Each number is 500 + 25 x the weight over the matrix's rms, rounded and kept within 0 to 999. Layers, rows and columns count from 0. Numbers have three digits each.

# o: layer 4 attention output (transposed), 192x192, rms 0.0951, rows 138-191, columns 48-95
# v: layer 4 attention value, 192x192, rms 0.119, rows 139-191, columns 48-95
# up: layer 4 MLP up, 768x192, rms 0.125, rows 0-74, columns 48-95
# down: layer 4 MLP down (transposed), 768x192, rms 0.118, rows 0-74, columns 48-95
o138:487505518509535504480520484515519515505513481527488493513507465467531504476523504511448532497517481509498488496495533506482480506529491520481469
v139:502535481475480540510517524520501466515519517513490483457492541534520522508473503546535521476468532468450494520521505426475472501542517519466506
o139:506509536534557486506495458493489527468465507483504532500475501509478502454521482502467502512572510528541513522511528543489486522471485463533537
v140:505462474515521551479535495494515507507511511503486547454512562518499521538529537496482534533511458502504456489541511510473519483465478535441518
o140:468507547493475491511520512513498496495461463481478490555528485492487504422507424484519467470499521475490524519511461478509480491525502485555487
v141:548513508484501494469477442501500496509504492510473474509520491528486481470547482449512484463518522530508525495514443521510486498482495438503523
o141:463487495519489528518501528505487488483515523492503516503489524490507500555459535549511491495486512483496501504461532507471515492518505535518490
v142:455495475455503468514478510542495481544512497478491507498482488485557514478459506522472507532462528492500516533511498494532495476500486477503503
o142:511505520542479523501488480496504471510505476509482521529511519529489482487495502511534492450477508512508490496476480517437479517515509485482508
v143:513502484496555504530537480490531461484510491486512517506492459534464532469486497516489540493503460510457472471504482502479474496474497499508497
o143:516510484536450494496455520506472515511513509490499534485529531460506500491494514485495479511513485510512511522511518493519509506526512495493477
v144:478513497497491437515494521489481504507525457490486489511508518475513488507521468519522489483521548519497509528488503545499488489512505450501501
o144:503467498534503545517519490527512466476495530529494496528515479521510498500504514487468509508492483508487462515523482463537490523499486522524509
v145:510476502462489531500465495444528466521491478530492473453509522490474506473496545476489483464524516509507539470525514466485474534475508493512490
o145:495528517537524501495510524509491554493498526481481504497468427471517496553511478498507506491487471486496476507476535504497498486551517496501505
v146:496529474509490482465514481485514476536507492522511506498514520507520505512474500521505491490509480512546546498474513484475516485489497453539505
o146:440480527504491519541454473498480488476504510469504494490491496504471476481563523510502519504484517478451484491482475490530469513506501552476491
v147:495495477517485515525523514482465483509490536491485455483501452532514491520490493490501476476510519524501482533497538533481439523471469525535531
o147:528523488468519499466472500511520513508477486529515537491502491488511506465477506480485500527501492470510513465509493460490518480479513509476477
v148:484476484503511483533523499455487480524519466468508511508489509498492492477518514480501494515445479480492476499500487465484491498530546531506515
o148:488519514498511526493474507532521518488495500515481513503494474469517494481492469504502521484509500493477519484487528515500471515485465478490481
v149:517504463479555496490525493504486482479498512517506486490463478503528472524530547517497495478472475497526489533511477486529511518549538469492506
o149:495506507500490488501490489509528493534508459496497508499507523509483539496494454496468457512523542496521496482487540510465483504461505488477512
v150:498496503482504536498492528511490487501489484506514503505492557496506524533527472520490487485517471559468516482525512476463506497539506505496517
o150:502490475502470485510514496521507493467518522506476511490471487501486501484506495511517499508483513482522524546471519509564506488453509491510491
v151:483503490501502465531488496493457504480501537480482518516472526497509470498524462539511516453472458532497530527505486522517512444542460497484484
o151:519509516476524525479506495493521498525479507568532506527544520516513520517495500506475486517509508485492483477472505482524459516453519515509525
v152:474535474472494500483488456483520503474535501515445501524500469520487445483507540508496507469484507481529495496497476485494471468484497522538511
o152:513499518552488503517476489519521522510449486496532506498507499466488536520475467506508500534509519494495533505461531525513521530525489481463506
v153:491507505506545500477505503518495495498513529549515460470511508543459478486482469488489512479504431475529517447467461543506475512490501441486460
o153:516492468494492499493513495474542493512494486500498543515515475468555527477518516491490509484516493531517500524513536479474516514541505547521508
v154:456510525490559480508458476514508452486522497499503515521487528504501469545523465468502508473547510451529511464522476530463460488494530524488507
o154:540492448496476517508509543475484527501480498506505470444505520508472497477471510538524479480487491541508484506488463503512525499478469498479479
v155:514516482513532487488496492494531496487523477468488506489491492492485478479489526500548505489533465507469469526493539476529518544524528475488529
o155:505488555515487514490479488496498508511528526517514494507524558513507533469515478504440495514454541527507543491507482499500492485501487472500459
v156:488489475484500515537485486524515529534463511453521493493468457506465472522494479495512518505484491471519464511498486496487562540473471541461500
o156:505495485531496472498491495485522521479495513551477507525500522494520517487491493497486523503512514520498508454491517523509481444496522481501507
v157:452488509517485510529466525463507524487499500487462510510528494447464487491495481529562505501508537499502491510477517533499528482496469490490529
o157:546503507478488495467513458506477484492514482514527484500523493518487529487484498481472496502498468497474484492520484487506472482513546490495474
v158:484513481521486483478519485471493484525497484467463497487504440508502475529475503473479509486498462499515519544495447493505471490504500484461518
o158:507499531480531529517476501501525528480491496492515504501515513513508501501493494524517477526481536529507516472470536500496517497507516499530476
v159:486484509490489538519464497494504504517495505488531496515488521535486506511494479493502493516500505480467467480481515488531483507539493519516477
o159:526503524473527432493520515516515504514487479502477501503519484467546489492502507479477510504487464523504553510509491510489502460450505489469503
v160:504504502532507504499523475529526499475466532454503497478510490485462541481500478482480500528516530486512508485523524519502533503484505530511519
o160:519505503476518488507463508482493518496532476510466514505491501478510464499499477529517536531501478498480482511517488498509512465462508495499479
v161:500534506516477468516469514493513493482495462490520496447510511471490465501465457522521541468461535529547515542546479555511533525496511455528489
o161:509507469504525472525573548513495485469503509507481501490506492504495481493524493521478507506528480473466484467482524457511482489482469530517513
v162:473476487475493463541469524488512505486545544499483472492537530503504482476507493534512460491481488455548492517549498501521508501475462478515503
o162:509512521501503556472545511526492460518494461480522515460482461497512540525484505497523535520483527492481497522464506512498524497510517476453510
v163:476502509451539534483501526529476523510496479502477485531512474531515465503516472504488496509545463516542528528512494527497495493467495487475502
o163:505478456512451475496484498518553494503488514513548512459493520506511521492496501477511501500482523544452494469465503497479523503497523529520517
v164:480491523475551490493502508479478492481482470484500473464520511506459524494519508496481546483487463484490455554527496487492493495483507528469521
o164:492490524554440485477530516477505511516517527504522526516452508498482498486496488504520526504503546475522474461503492479468489504509531467496504
v165:516556496518510514502539478522470515535497483479497495458508477491513515523526501480496488489535509469507550475496468537479521529496512479505505
o165:505479503537497497518481511503518504488495497503498496511529489465469505473499524498486543514483487518484507509520507478531496475512480537485498
v166:473502514476502469432497498546534474487515508534548535449497512486486492539540489492531475524507568516531506520508506530512509487496518511478457
o166:481513479529493536528476512486463523511482487495477475543507513508535475486489521492458510475499460486484480501499497518482496529513469500517544
v167:498549515495507516484496487537500500496456517498493506539473571507535493528507518488508495429522561496509526527545507452522511506527554498467486
o167:522491479521501481511520529511486504513509488475517477475536500519461505509514485513523520495519488513500479525470474536488508467489496512533488
v168:514544500517515499528471480503503511454541502515480489510498484501546534508530491502491495467510477446494483493510505520525496515538518511471457
o168:509483481467472505478551515472498487554473547482505523496486492459471469485496509501503515500494517503525514504503528488469486497474512503499529
v169:483504490526516489552490493458488469502489517509520523547505483459525469481485497511525539500518494479512484505478490509528516489536492524496439
o169:512505545511463478471513514510516491500507506501492456468490540528470502538516505503475495508497531493525524514517500486476506487482492500469499
v170:518469483526546485475480524500522515528508492485488510473508496485481471519544487515501481525507535534470509505494462476532489520514524470441495
o170:469508500495466507518523507474476462501509513534529486544520545552511522482495519489494503476495509481524476487501503499510483507501520516533474
v171:511506497491509524515495511519495543503543488464511511511512494482519491449528514532501504515490500481465496476476459469521443525498524483500484
o171:502459507517506495498526494452503504505495482522458483498498523484506508526480492448455479498498520515513496525486532513503510495516503455499498
v172:524488537504498546487523500481524522530494495484461464487513500526536498506506465510517515543455517478505493508470502507520512488497481502509497
o172:477482447483513472499502528535493456497491485513570521480481482472475508521519511517521485476543512498489485508525489510502481503482534475522524
v173:494502486487464493511452505512474489496542517513523466512540494524515521534522479530471510452497520503543483487469478510530501514532473476532489
o173:461493500532515503480533502484513492463458489455447509508474520495486476486476492486495486542479508476464499482510507484491529474467536518446534
v174:519463492489532521496490513502514499523459503465519510513527517472543542507510463511518500507501518510497535491491472484509564465485495498524528
o174:503510512520499490485484491511463505494513538494482495499468485487457451498498550496478474504482499524515458504501533548488469531507516507519489
v175:486507471486523520536539499481498497494482483495487490513540526493489507477561510527501504430504503500523478490476525523490509492517519493516508
o175:489513534511508512461509525508500507495531523470525551513452468512545510501462509502507497532490518528474528507511484463498489526467537504522491
v176:509483497546519520519476490499490512526509504488519494550527481493517478515479482485467466489497485552519521490479493524499507553494520547499491
o176:489469512443498491491510500520506471505503495480458535456498529519499525482518490533509526538529518483479466534477510494500511441488473474499490
v177:476470475482482519460504492446515466491516530496514468555477513478489503493528527499525472529499473490466464475492470536491451502488481524523518
o177:497527510495522498512465517503494507500497505515514496483528480521533482538475479478496498469489494523509510515502500493497510510493499505475498
v178:442485526505494516493554497512525484512472467515494431484489472534518526502517515515477533520470476477524525460482474500492471487480537466522518
o178:459489465495501507491484523493481489463536478505480522483483507499481483498519491500523492493513518553480526540515493501545541532518446522483515
v179:479486510470481490486479497504529491479515511501484492530436510524457542455468508487496491469459486458481507502485477470516501527491492461514501
o179:490499483541510515537502502514472488524530471502486493491556500470519483538534514488535493508507538542531508507496492511487503466488513529429508
v180:530510497464467515502481531493442500470484468526522451519501492471479474483503507479519510491455562491493430508493521496483506482505507521519509
o180:496488501507523495478514500506516484539495504509528556504480482540535515522477501547482507508516474511493540482500487502505485521483472484495515
v181:482515487514487542453542530510452530475522467516481506503437478469504492492464470505527531519480492526494491507481442469481537496505467533509460
o181:508537520462467470522469501490548486512477467483508478466546526530501505506529530479509452484505548494534528496519542505489475494512499435503521
v182:491499463497502515432509496492496498504482503494481461467548505522495465522476479494508509494494528506500525505500501482441474514512533498460505
o182:507490540528505489499467484489478473492528513515492510511470487475506526477497521526507526460519511497490497509518498501537506487487497497558500
v183:498488546493506493483517504498465530461483518482550535482542476536517452521484478514528537540487476514490466529507502492538529473447486493483496
o183:499494483524502492486524507477535506508510491487475481532477537474484536473516525500484475496506487517490533502494505545473505510525507474563498
v184:528501487458520508466531466503509505510492527506486535493483494471494516473468480461487487504493506489461504529453501494538551482521526482524467
o184:504495495523473479512432468517477508488505508467508487508531498502535499513547499534482488491498517521514505458516521510471510512482508502462491
v185:524494505503531512453502499462531485468500494477491480535460475545466524528482490522514491508505502468504529537536467490533502466538481518522453
o185:495527512522493453510480523524466528517505499517492491470536548481512483493511550504493496498512522535505484483476507496460510530465540484506530
v186:479469475524505453447500489536510483491465538489508539519505486472529522509497479483496519558473549507501517468520472479480490484550457522494516
o186:515548503520517542499485484490505474503495462496508489508463514507503495534503540537493458474503500483490464517498508529489524515456542462510493
v187:469525485495533502481485519509538522516498515512473514485514507503467505538491480473474507459444491510518516486499530513436474483498501513532476
o187:537515506466488501472475466500486463480491492516524506511489505477495523478505512512518487522506491534488487483471505501523515523506512492524532
v188:538517473513501499532513550477452523503501521522520512520531456500503557488494529479512469484524486471503544538498505501484507516490500509489472
o188:481514515487496511489486441505527508455499501473492493490516530506484476501490505502499527518505472540514491472494537472518461512525475539497505
v189:526501476450497436445497511509450490460511519520485499509514495520473529507493530556506478494463515489529491499471532526509522488499478485502505
o189:450482517545490536513504481494543504527482500498519539514492520480506490484534465500506531513504519517477497502506466484476471506478528500521518
v190:497476493520511506499508471492513492533468525520511489494480476487517508511454475518533499468538466517488497519501514523509489517488461526520543
o190:538525538464477480472451492473487522446516483462479517460493512528508491502505527485475517534474517479500513497514453489488516489519533473504487
v191:497518486456507464536488543527473505486481500470476502488534531507549510518526486480481532494501502515479503477473487514512496488487511489491510
o191:496463497526500512480503486487529489529547478524501445513493498474433495485518502494500501524503513466525491522494494500473476513516489525503475
up0:462452495489480487464538484444548456429482518528478482530458450489478511506536503538468488473519470489482493563538538514488491484473495526516483
down0:515499515513489437533519532521516457530526545536495527442527471539497522529455488463465458513461511496510500491499486524541509501520459534492548
up1:546492487455525508482502508499513444479482513482476510493525520495494494516520488526480493516499488511481509480522509507544499505523477470487458
down1:496513476504510487480522480451532469500550503483466510450475537502468514489505495490504466489530520522496501534538478463508498454489517485462454
up2:473444462496498525487538505511484489515507527457520506484482433525497531472518495495513540460499501516471478545522516501533484418558472497473489
down2:545506514500474511475516504500510491471493517479451498504495480514477472538495499502482542534493492463482498500506506489484524509520525527492525
up3:509508488503476485504461493510524467479507503527468512526494498492487531496498523461512487497454456491508504465473517523512498501473481518492513
down3:486450514506522510539502474511486498515496458481523486542555475491499481518478495540529509501497483516467502502544504470481475469471463491461480
up4:485552483517486502536494485501500486524521511493442541528507483475491496492484495496486486533497555528496443512498521519506483509515467515479498
down4:479560482528526524497520480475529481531501472505558525465487498493535504509496521470476516525545496511496479492510526545495477491504474489459465
up5:478449473506527524530521483467503504491491526471489523451500501475526513500479497526500485443503470555543481455492508515496480490507464513519502
down5:552485492513494486465494537495520517482488535505494517499511547517492490501514530537461484501485466482495513500517510532503461516478450483515511
up6:495480503504522478522496458535544479498508487461512473482519466548479493486499516512490500445500432493477450508544563507538540510510443511498489
down6:494465457474484520538488479480492522541471478523489505488491498500475495494460519501468478533495500516479489484476498473514454486481487496503539
up7:476467538501469491501511530508507554522457536469460518523553519568547515485502490499517552480520497526510475472484537483520531528506509495526480
down7:525500474514498469525496558506569518530500513530505529551466534493547528559463436510488540450506510477517488480458498529538463505527532503476514
up8:496486503499493551518494522514543507537519503539507473493504547494506481488447492526491485487495499542484529483482487481490465508524486474511521
down8:507503518412497497502481512450543473491486513536484519482488480569474435484507515465517550490492482498495515511501527510526537500521481497513478
up9:521526502533510507441538542515534499501517507513530504527517504456494503490491506472475497491501479493491519491502481557470494507495513497486540
down9:527473477509481488472506471500469527471499489506459507518505506531556492477485477478496512495471512473520511509495525503502504460527520464502493
up10:534523482528470489502525542524505509471459461529503493521501501477482491502481486482457504523511503528504498537480470506516478520526480469484518
down10:496506518501531539475489484503499522474496515473542484479476505541513487522501489503498493521543486534472511502492538479502492543458460505470451
up11:536484542491545465450460471542504484523523463494472496510521526475511496502494538556504504467518497502485526526505494535442522516529529498488465
down11:487516514479479492523491477503537509512515571503512461488508495505500491518510489449498524521535474523519515481479449513490507486539483512516494
up12:471563496527478534512477480490535550450534459486493524500518474480528506484457501532523514495489518507502515507518493501499502521498485475467507
down12:511469490515468522513527492476527490485506494516518533495511510508523463502457495501512512485529490474503514519470460474502496506469530512461516
up13:517489481466530504514506471502438477507524484460508495512535524502564491479503499505501543461469485468507490554499482498515555475521513488493489
down13:490496479526522525560493519527477468442494479526488473522543513526474512521529574461592505514495510492500481466526487503525465492528490484506545
up14:477468488500525494529509428477511503473499464492525548459507504505472536444463481482510471474492505530443541552488474495522495476466468491522496
down14:540490516440480536463489472550525537511513505472506479497501530509454456522543514481489478535490518531501494516494526470520513513486490508536504
up15:468512454481532502451521494481534495464486522462483537477487501478488472492432534490490471531476555548480509537522467509510512516503552484552504
down15:486508555474510513533518458514522507504474462559483478512517551490496489544494504489477499492503478487479505478513489469436465489498465507421468
up16:538466501517538565500499502508526491489465519519503476502500551464519514526492461511531441503489502520524478521509503514487536490482493506537491
down16:468471531515527565485490480442482521487468510519487496529494529504478495493524496514515439444534478482505521519507477496546490483471442489527515
up17:500479475476492543498517501543488505505490466437533494544509496523518484468524474514501477452459517495554492512473526526524468534491513451517469
down17:518482536489485510497511516546514490488531483482488530494499514510488487483520519504496491468492507489522503539480506494539483492482535528508504
up18:533525490532484529509526507491469513503528485513464516500513491511492519519481481530504471510517503522505518488536491494461493487550520499512502
down18:484496505505474518501503523502534486491483517486542527533496496516466469528516491508524492526481461512514519493480512490492485504497496490485484
up19:555474490503541517503510464510523499484497548526506482485506479465483497536528530522507468487516463510512506508503512494465485532488480539516536
down19:487488513463484511504478472520523491484495478510491496527490501500512493500484485470583539486468526523498522484470509515467493485494518526491515
up20:523477536532493474489528457523496527500563496487480500512503461481518491488503544498517503490499466469466486495488459467516520514533513487562446
down20:474526503524494496548550535492513506476517476506526468485464540515494551511517519504461477503513447519476508484483536397452511486501449524481527
up21:500481484516541480509504522482500463493535495477505546458510510555530517461499553482489494503494480488497463491526473500494517463515457510498488
down21:494557474520494522486496500504544514505497547491532469531480513507494526511447473521508483504505514547492529468512493489499474515488525524511447
up22:484474538506526501468545476470533494496544487485498487532476482486517509498499487524496461487496507474507489483503488504495487516477509507536463
down22:516495490497517504503506505504517484467478535555492506532494496480501487500505494463453537525509511511492519512515498572538539479538469501478544
up23:489516535509494532510500482520450530476535531553505473509492500483528574483515511479501519520515531539465446508499497521429460468531491506539479
down23:536469523496506464487472506489472484511483490546544484544526522505503502503516511469526517513451484477500482553463471470512497450503522497502480
up24:480503468502526501524544508476482494524493490528504522503510470511537530509525444503488509496503479476512467538492490498535518543490530514540522
down24:502496531462496513465453550478461520457471518518492531524466507498497486553485559489460480525522487514461478501485495541507498479513489510505464
up25:489524540500522507484522530494521494492499496499529458510489482503472514500489487476490473520506505487457452488513506504488486518534509528460440
down25:509518472462448502498492499505494515512532513530485481482518507460519482535508528524476523483528512546558519463486489493475512484463485437506496
up26:452501545486488454492470432534477495475518496509483478500500498528491514464506465512519500487484441487519512470499437475508509499499474468478503
down26:506513503472501507502528502476491512499472518487460519492504482492493492472554496531498451488507519496544527504481526518461485494533526536466492
up27:469504535496508468506491499499473499470542478529485503499520514510464422537558509483526535470488478490493466484512486517493479451494477511523475
down27:510515509487496532519460512472463507524483510480494499506517492484549509508460544486533471517531498497500510511459528439491523483512512486467492
up28:521490476456491522486511466502526444525475469517507472504503483484465485464508477514498484499507463462449509544510475473485524514533520501488508
down28:489499502479503512514487512507513491515505521520471458502515474493533529492482488515506498490495511503502536513508541482508537474488514505492501
up29:504492480493533481475508450501461508505464518501466515500488492487496493514485517489464513526516486527477515513474482492503523505527500460466477
down29:468498469490486497495463529490514524521539466499510465478505487513507468498513493483524514496488504506503502477485500479494483506531544491505537
up30:483493512514489540469495508472524520495525524506503502517495485524500518504517535500486513512487509492493507497497493474463484515489503497486493
down30:525496479501466468534464529521474483518551501507489539537499464495472475511518509508517472511499524512491494486463521524501480474511506511523490
up31:513455495483491488502515486514507510488487549511471490500473479493466496451552524522506489499489475497525505483528463488428551509519478542497510
down31:467475473526507505519495519482503486515461494518555447511455485506463520514492492473494494475453471461477523526509463502543520540526512455503471
up32:515512493480548520507521448525514471447513508483497487516492533450479459508513501498522524497515449512525501498507448505515507499532538493509515
down32:491500509511521516477517492488515479449462513469497473502540500545477464534542486473506470511494520454497498481494504533549527518536525497515462
up33:492502473513491458505507535519485530529544543558484460472541489464545459479497466514524493466485500510504515528508523550517474480487531531492502
down33:521522512500542499503513488496484541543471462454486494530487520545500533493508520487515498488506497456463481473511489504507466515494531545501524
up34:535446489471491469497527467497500532513526496508514507500517509489499491511522535508483476510492513535469512489508515507474517522505484461523488
down34:488525501502519507457541487503557472513460504475516543488537481480537481484518465493523517494466490454529532499473539489510468487532467490458518
up35:526508485515471540541452479519487468499464495514494498534504483514476517475489490513545498507545522519512491501482479502536514517496526512528555
down35:498492545451514483550518467480470522542498494511449502501494498484519498542485509529544494479512461467457493461535458479501485492500446519513490
up36:529513493491495529499491486507481506553539503513514445470466512466448511481488554514474490512485534489515520476494517507503497484519499497497490
down36:520502546502499500516470502449504512491457493511495518510503514516529488500544480496492508476478451522548549559495511427492559496484500491493526
up37:460512535491478501511496481521515492533449493482512516515476499501509527480521485507494502494475521495495481490517483492521498483508494465553448
down37:531478522540464511506461485458504510500520472491510551498485530470507492495539559488506469513508437483494519513514470528499452550495492503508503
up38:468517472516471519500515469531480513516524510506487546498522496552490459468530508472517514552487488494512520521486518510497518470529503499460502
down38:549523457499467525517515473527567505505528535541508468538490466473499509495490501496536500474514513507487523495485541439536511465489501480520492
up39:514543556489531504550562527471465503469479512495443473494510452479495482488455471511477448472484498468527446493567483507487505496531459520506432
down39:493493464524521492543536562535497534500535454470505520505477512496518521479501560499451489482543496489468496476497514498484498511444508548497470
up40:496479520509524566489479486485462535508470492525532518564501566479527518486482503534488490470528488518461481483488529506501445446517494476462494
down40:493507513494498505494481487464509524481519539535507518506505522550543551505461464500507515557521480482528520469488534464491463502481450521454504
up41:531525518496510484496514461537508473480465481487477448499454532448514550459513529555501469510498557463501516494489483511520490532560450507521514
down41:501570498535532485487464513515507497457489518522509487564550520508503440507502489515498554534502516485508509498466503504492488499545534504514474
up42:512482476483487485476509535500503493496511498518537506518478490527512477531507559459487538544502513503497480504492490528469483490538517530498527
down42:508499502506549558528483477509523529504513482494507477506526521501483542486507445534519488478498499499520538490526503495510509539488482488527483
up43:502472517499541501512506489478501470573490491491517498505476493506516505479524500516494457511483517489511465502466510512519543468498440447500498
down43:548473558527533476444484522500477494471510454519468523449512501471495440483532511441524554545480496510486480528537488461503506472465501469502557
up44:492474473471435515496551490535487460458541474519475512487519509488487492521469493463473521550530478505461487509536490455469507561483472482534505
down44:491494521477488485494511458536494528503480493476450509511449427513493512521498528509480512517452563544528479472503517443518486543497485510512432
up45:488487522504532469541485499514474511521466522482516503508526508478516478495507512514500434511511504495494508502543485452459528547485476490516485
down45:541498483501527483497475505497498502478492498472435525542497464508514528491492494501461498511468524507526487470505493459509498515498494526472470
up46:521484495517537447543524497497527485508491463487494514509498535499514495489492527506479469457513518494505482502504473534501517510452535500530515
down46:506520529522517496473522495449501482510497529501522479486452504496522509535526490531478426531577510513549518513505499526541484532507506542538461
up47:520518522531466526488511506486475471465482523506521482503477529493507463484496477480456512516492489538486460486509515494520459537484478485514500
down47:532514479511496530505482484497469521470484492476530512497514533525461460500485493515493473517527503522481478505491478493506495511506483496500517
up48:554481483509480476542510461480488521495520492563548502500522431485496474535503517481490501507511491540533478517481443469534556521473488475517508
down48:485478547519487456495460451498472525537473513481525490503496438475501458482496493475494524515483456477534532486448521492460523496517488498508521
up49:505479523511492466503533491486517518533481493505509518457470468479533489474523483540498523478493480537520449500498527483495498506456513488483515
down49:511510489472475502502547472509499475473495474503499485508455468490492513532528529486479448512505518487534493561530476514466552501471488481551526
up50:471524507488485488517526541516507507469519519490489510511503506497481504526505501534507500516514450510519467525499532457510489498470515505512531
down50:515517497532467490472506508517521497495474493504483486537489519497505523519490478480475514538500454500500507483514545513506519500524533523507460
up51:474486485532500556538457509458519472479506510509501493508496498555504508515514494495472496514464470513490489498477486462484502489516483485491496
down51:511540534511523495526482511485505499464475472535483520523480515447501476473510494494523531537483472442503530518541516517476494492464509478518456
up52:504544486486490503518533474490476496528496516497490503496471485504511513505468527518527471444467541461521481488506509515517541512470515496497519
down52:483492489508465476505496455529513545503514502526458494511483484492492476483494527524515536510500492444522481527498507470494477492510506505494546
up53:504521515466475460515502470513461504488541454547502488498481481474471524490504463539509500442499483512446529494492489505515531552456482528512555
down53:481513510494481462496506549473508496478508487480492540520547483498439489476516508487515490522486462516479469487526527460519519545522458485518581
up54:481449500512449470514494494509501513516471533506510496508494495499491535496496489556466482524495567506465518520509530523447486492484471430529539
down54:525503429526510511534513502508460522562479544474488499551525536466468482510547517503490460478514537460510498466505488554452487484534493524516457
up55:546500517515469483538514500498542476486451500456475470419498439515509531478456538560491483519490508547508485481494535533514545532493469471532487
down55:506458487500486558506540503502470498477502502523481490508495512517504489525460448504504454521475469477509526527481503498476501502509504471517504
up56:502461499505494513496537497508510514494498479493534512496472509480500520496502473497533471484501483500504477526517510506507492521484472462469499
down56:471484491476484529461504475464493496482510508513505489464482480488530501521505514513535478495492520474502491498523494477492509489521499492528528
up57:492528498483481528515497501493451494512497525476456498512488511479487501540508535478530490511512475463491494486508477511520503512536491496481541
down57:490497449500511493533542520507456514511486518457431477488540499499518497517478518557518527520531520501528470545527485490459499478465510458495570
up58:545485517462495496465518465514513456506499500509523502530515481523495492531484431516506478545515468520470507529510506487507525495497488510510528
down58:569489519483469536502496489485489498512459484500481509491487495496502471525491487494475506472518491544486536471508463493514540514451538470474511
up59:479485483577482489482486552512504513504500486534503520469507497492527468468485533517485461511567510535469478505512458475489527524505459506481498
down59:498473499506466517491493531526498554502524507524498504517477520516482478502548494469537480452491531494534475483517523488503542458489538482459483
up60:515517489506511489526526519474517479533515525478500477513527508491490515517513512470457478519466506530483543492518508473518514520487506523502538
down60:512535462524478516462468508501477509520505522455540482504460575462522492482493498494469467487491523507518496470502489529491532463528521492512470
up61:516485485478534536515525467499526504572471489477460535490517523503511520500481477473460527451486504512491524528513509563508502484489523499549501
down61:509485503529477496516467479525529496502494486507502455481496530475504514452489494514505486480523538527528506525507493499524504495496506536457449
up62:510503470503506535531533472495539515521539477509505534519483570502545554534483523494492473502468497501531509526494525476462489508529501458526494
down62:528475484487521489504518535534461528491522490476487547525512511529459514526446507521502487492492510509479502510486507461457510498500518510551504
up63:468493505476486506499489490491491520463485480530523528522506524540508513509462476514483546488493585511546446509481483476481486505472509491521498
down63:485504519471501486537446493541472514541510512504551494533526484492488531489503491510507475519455452515481559502517500523528520489545511530501474
up64:542502431499486493555546560515475516468442557574465537498482495455496525501464478472461495382490539535485461497527485504502467566507473457521498
down64:509518471552509511528543503481523556553489483485509523464524510549491534517471497433517516477484475519476457441417469529506582564497496523562433
up65:492498520479514511487525515468549481524561496464507470497483483506508534481502511530510543521489513476501521510508452521509469531477476507521529
down65:496509503527531485462455504510517455510535468479493475499521527491503479487511486481519466478534504514487515458512508529537486493491457540499486
up66:501466443434487493517467513484488476491509521533542510542524503512491532463464527516502466514494529466555476475521451521505480475511490489510499
down66:506493493472489514500459513471523487523516578480487523515569503545466469480508480489479474532455553490506514485481517523484503495500562535513474
up67:524504496551518504525495499479520527489544519499441472506540507502457525495467533549523478474474517518539499503512516506521471504505481509496450
down67:487444450505433473499495543477502528500552541465518510488501481475531488532521509530478455457465523481502422466463494512440507468546492501511552
up68:519473533506555533489514507542473493535507544528507483547460517451546490488485469502504495526517512496431505504470500502496511490453516474520471
down68:500483505495495501506531507541503510494477491543476493500527512500528467502508531522514495472505500515500476507529487478494472509471473507515464
up69:507491435469486488469503498494481506493498497477476559541477543532483521474503503544558498515454536504511503493523475518448492511493520511487485
down69:504477507501524529487507515496524495492508503501491506473501500526516487493482480524484512528515480497479491540498485464476494517490457489520499
up70:545473500490474487507504525504495479486515498508514537478520520515515463527526513532522535457472496523516505526515539551508485464498488473502549
down70:510502469471578547523532489537464542506524480538490502503519517540502530550438496463532481475509491514543519529494481520532527547500453466491509
up71:471501479533496516500524537524469492550501465494537471556465485462530515448503512527481461503533537501483488523516509522555474510501504470481501
down71:515498531511495462512477478495478522490512500474488486491534488480506489502520485517536519520522526522556454499527451487463515492468545519529452
up72:502460527511507509570512465472536510529487519456496450477508532458496531466496516510555450506487515511494524456474542474503450512448487512517500
down72:496518487482480485467504528527526479567541554470530507499533519476458568471462496533463450430555476459457505537499464527564472511535475518493473
up73:494482497471514525483503463546487488423494486541507479495522507512471492538503498551505467473487483532469475513476488483515514489504456503516480
down73:485509484483498495514502526520520504446489461494472515494471504482522485526507508425459555487501525497466522508499489493495508457528514522506452
up74:504528483455492438546513507525462478519453495479466494519487492493507496457506516534543497534477507511500457496496472482525482487520514504469501
down74:518535463516484471476492491461515461486501503523529486442497500504523478517490513505530457480515532487537539466509538498487472535484470516489522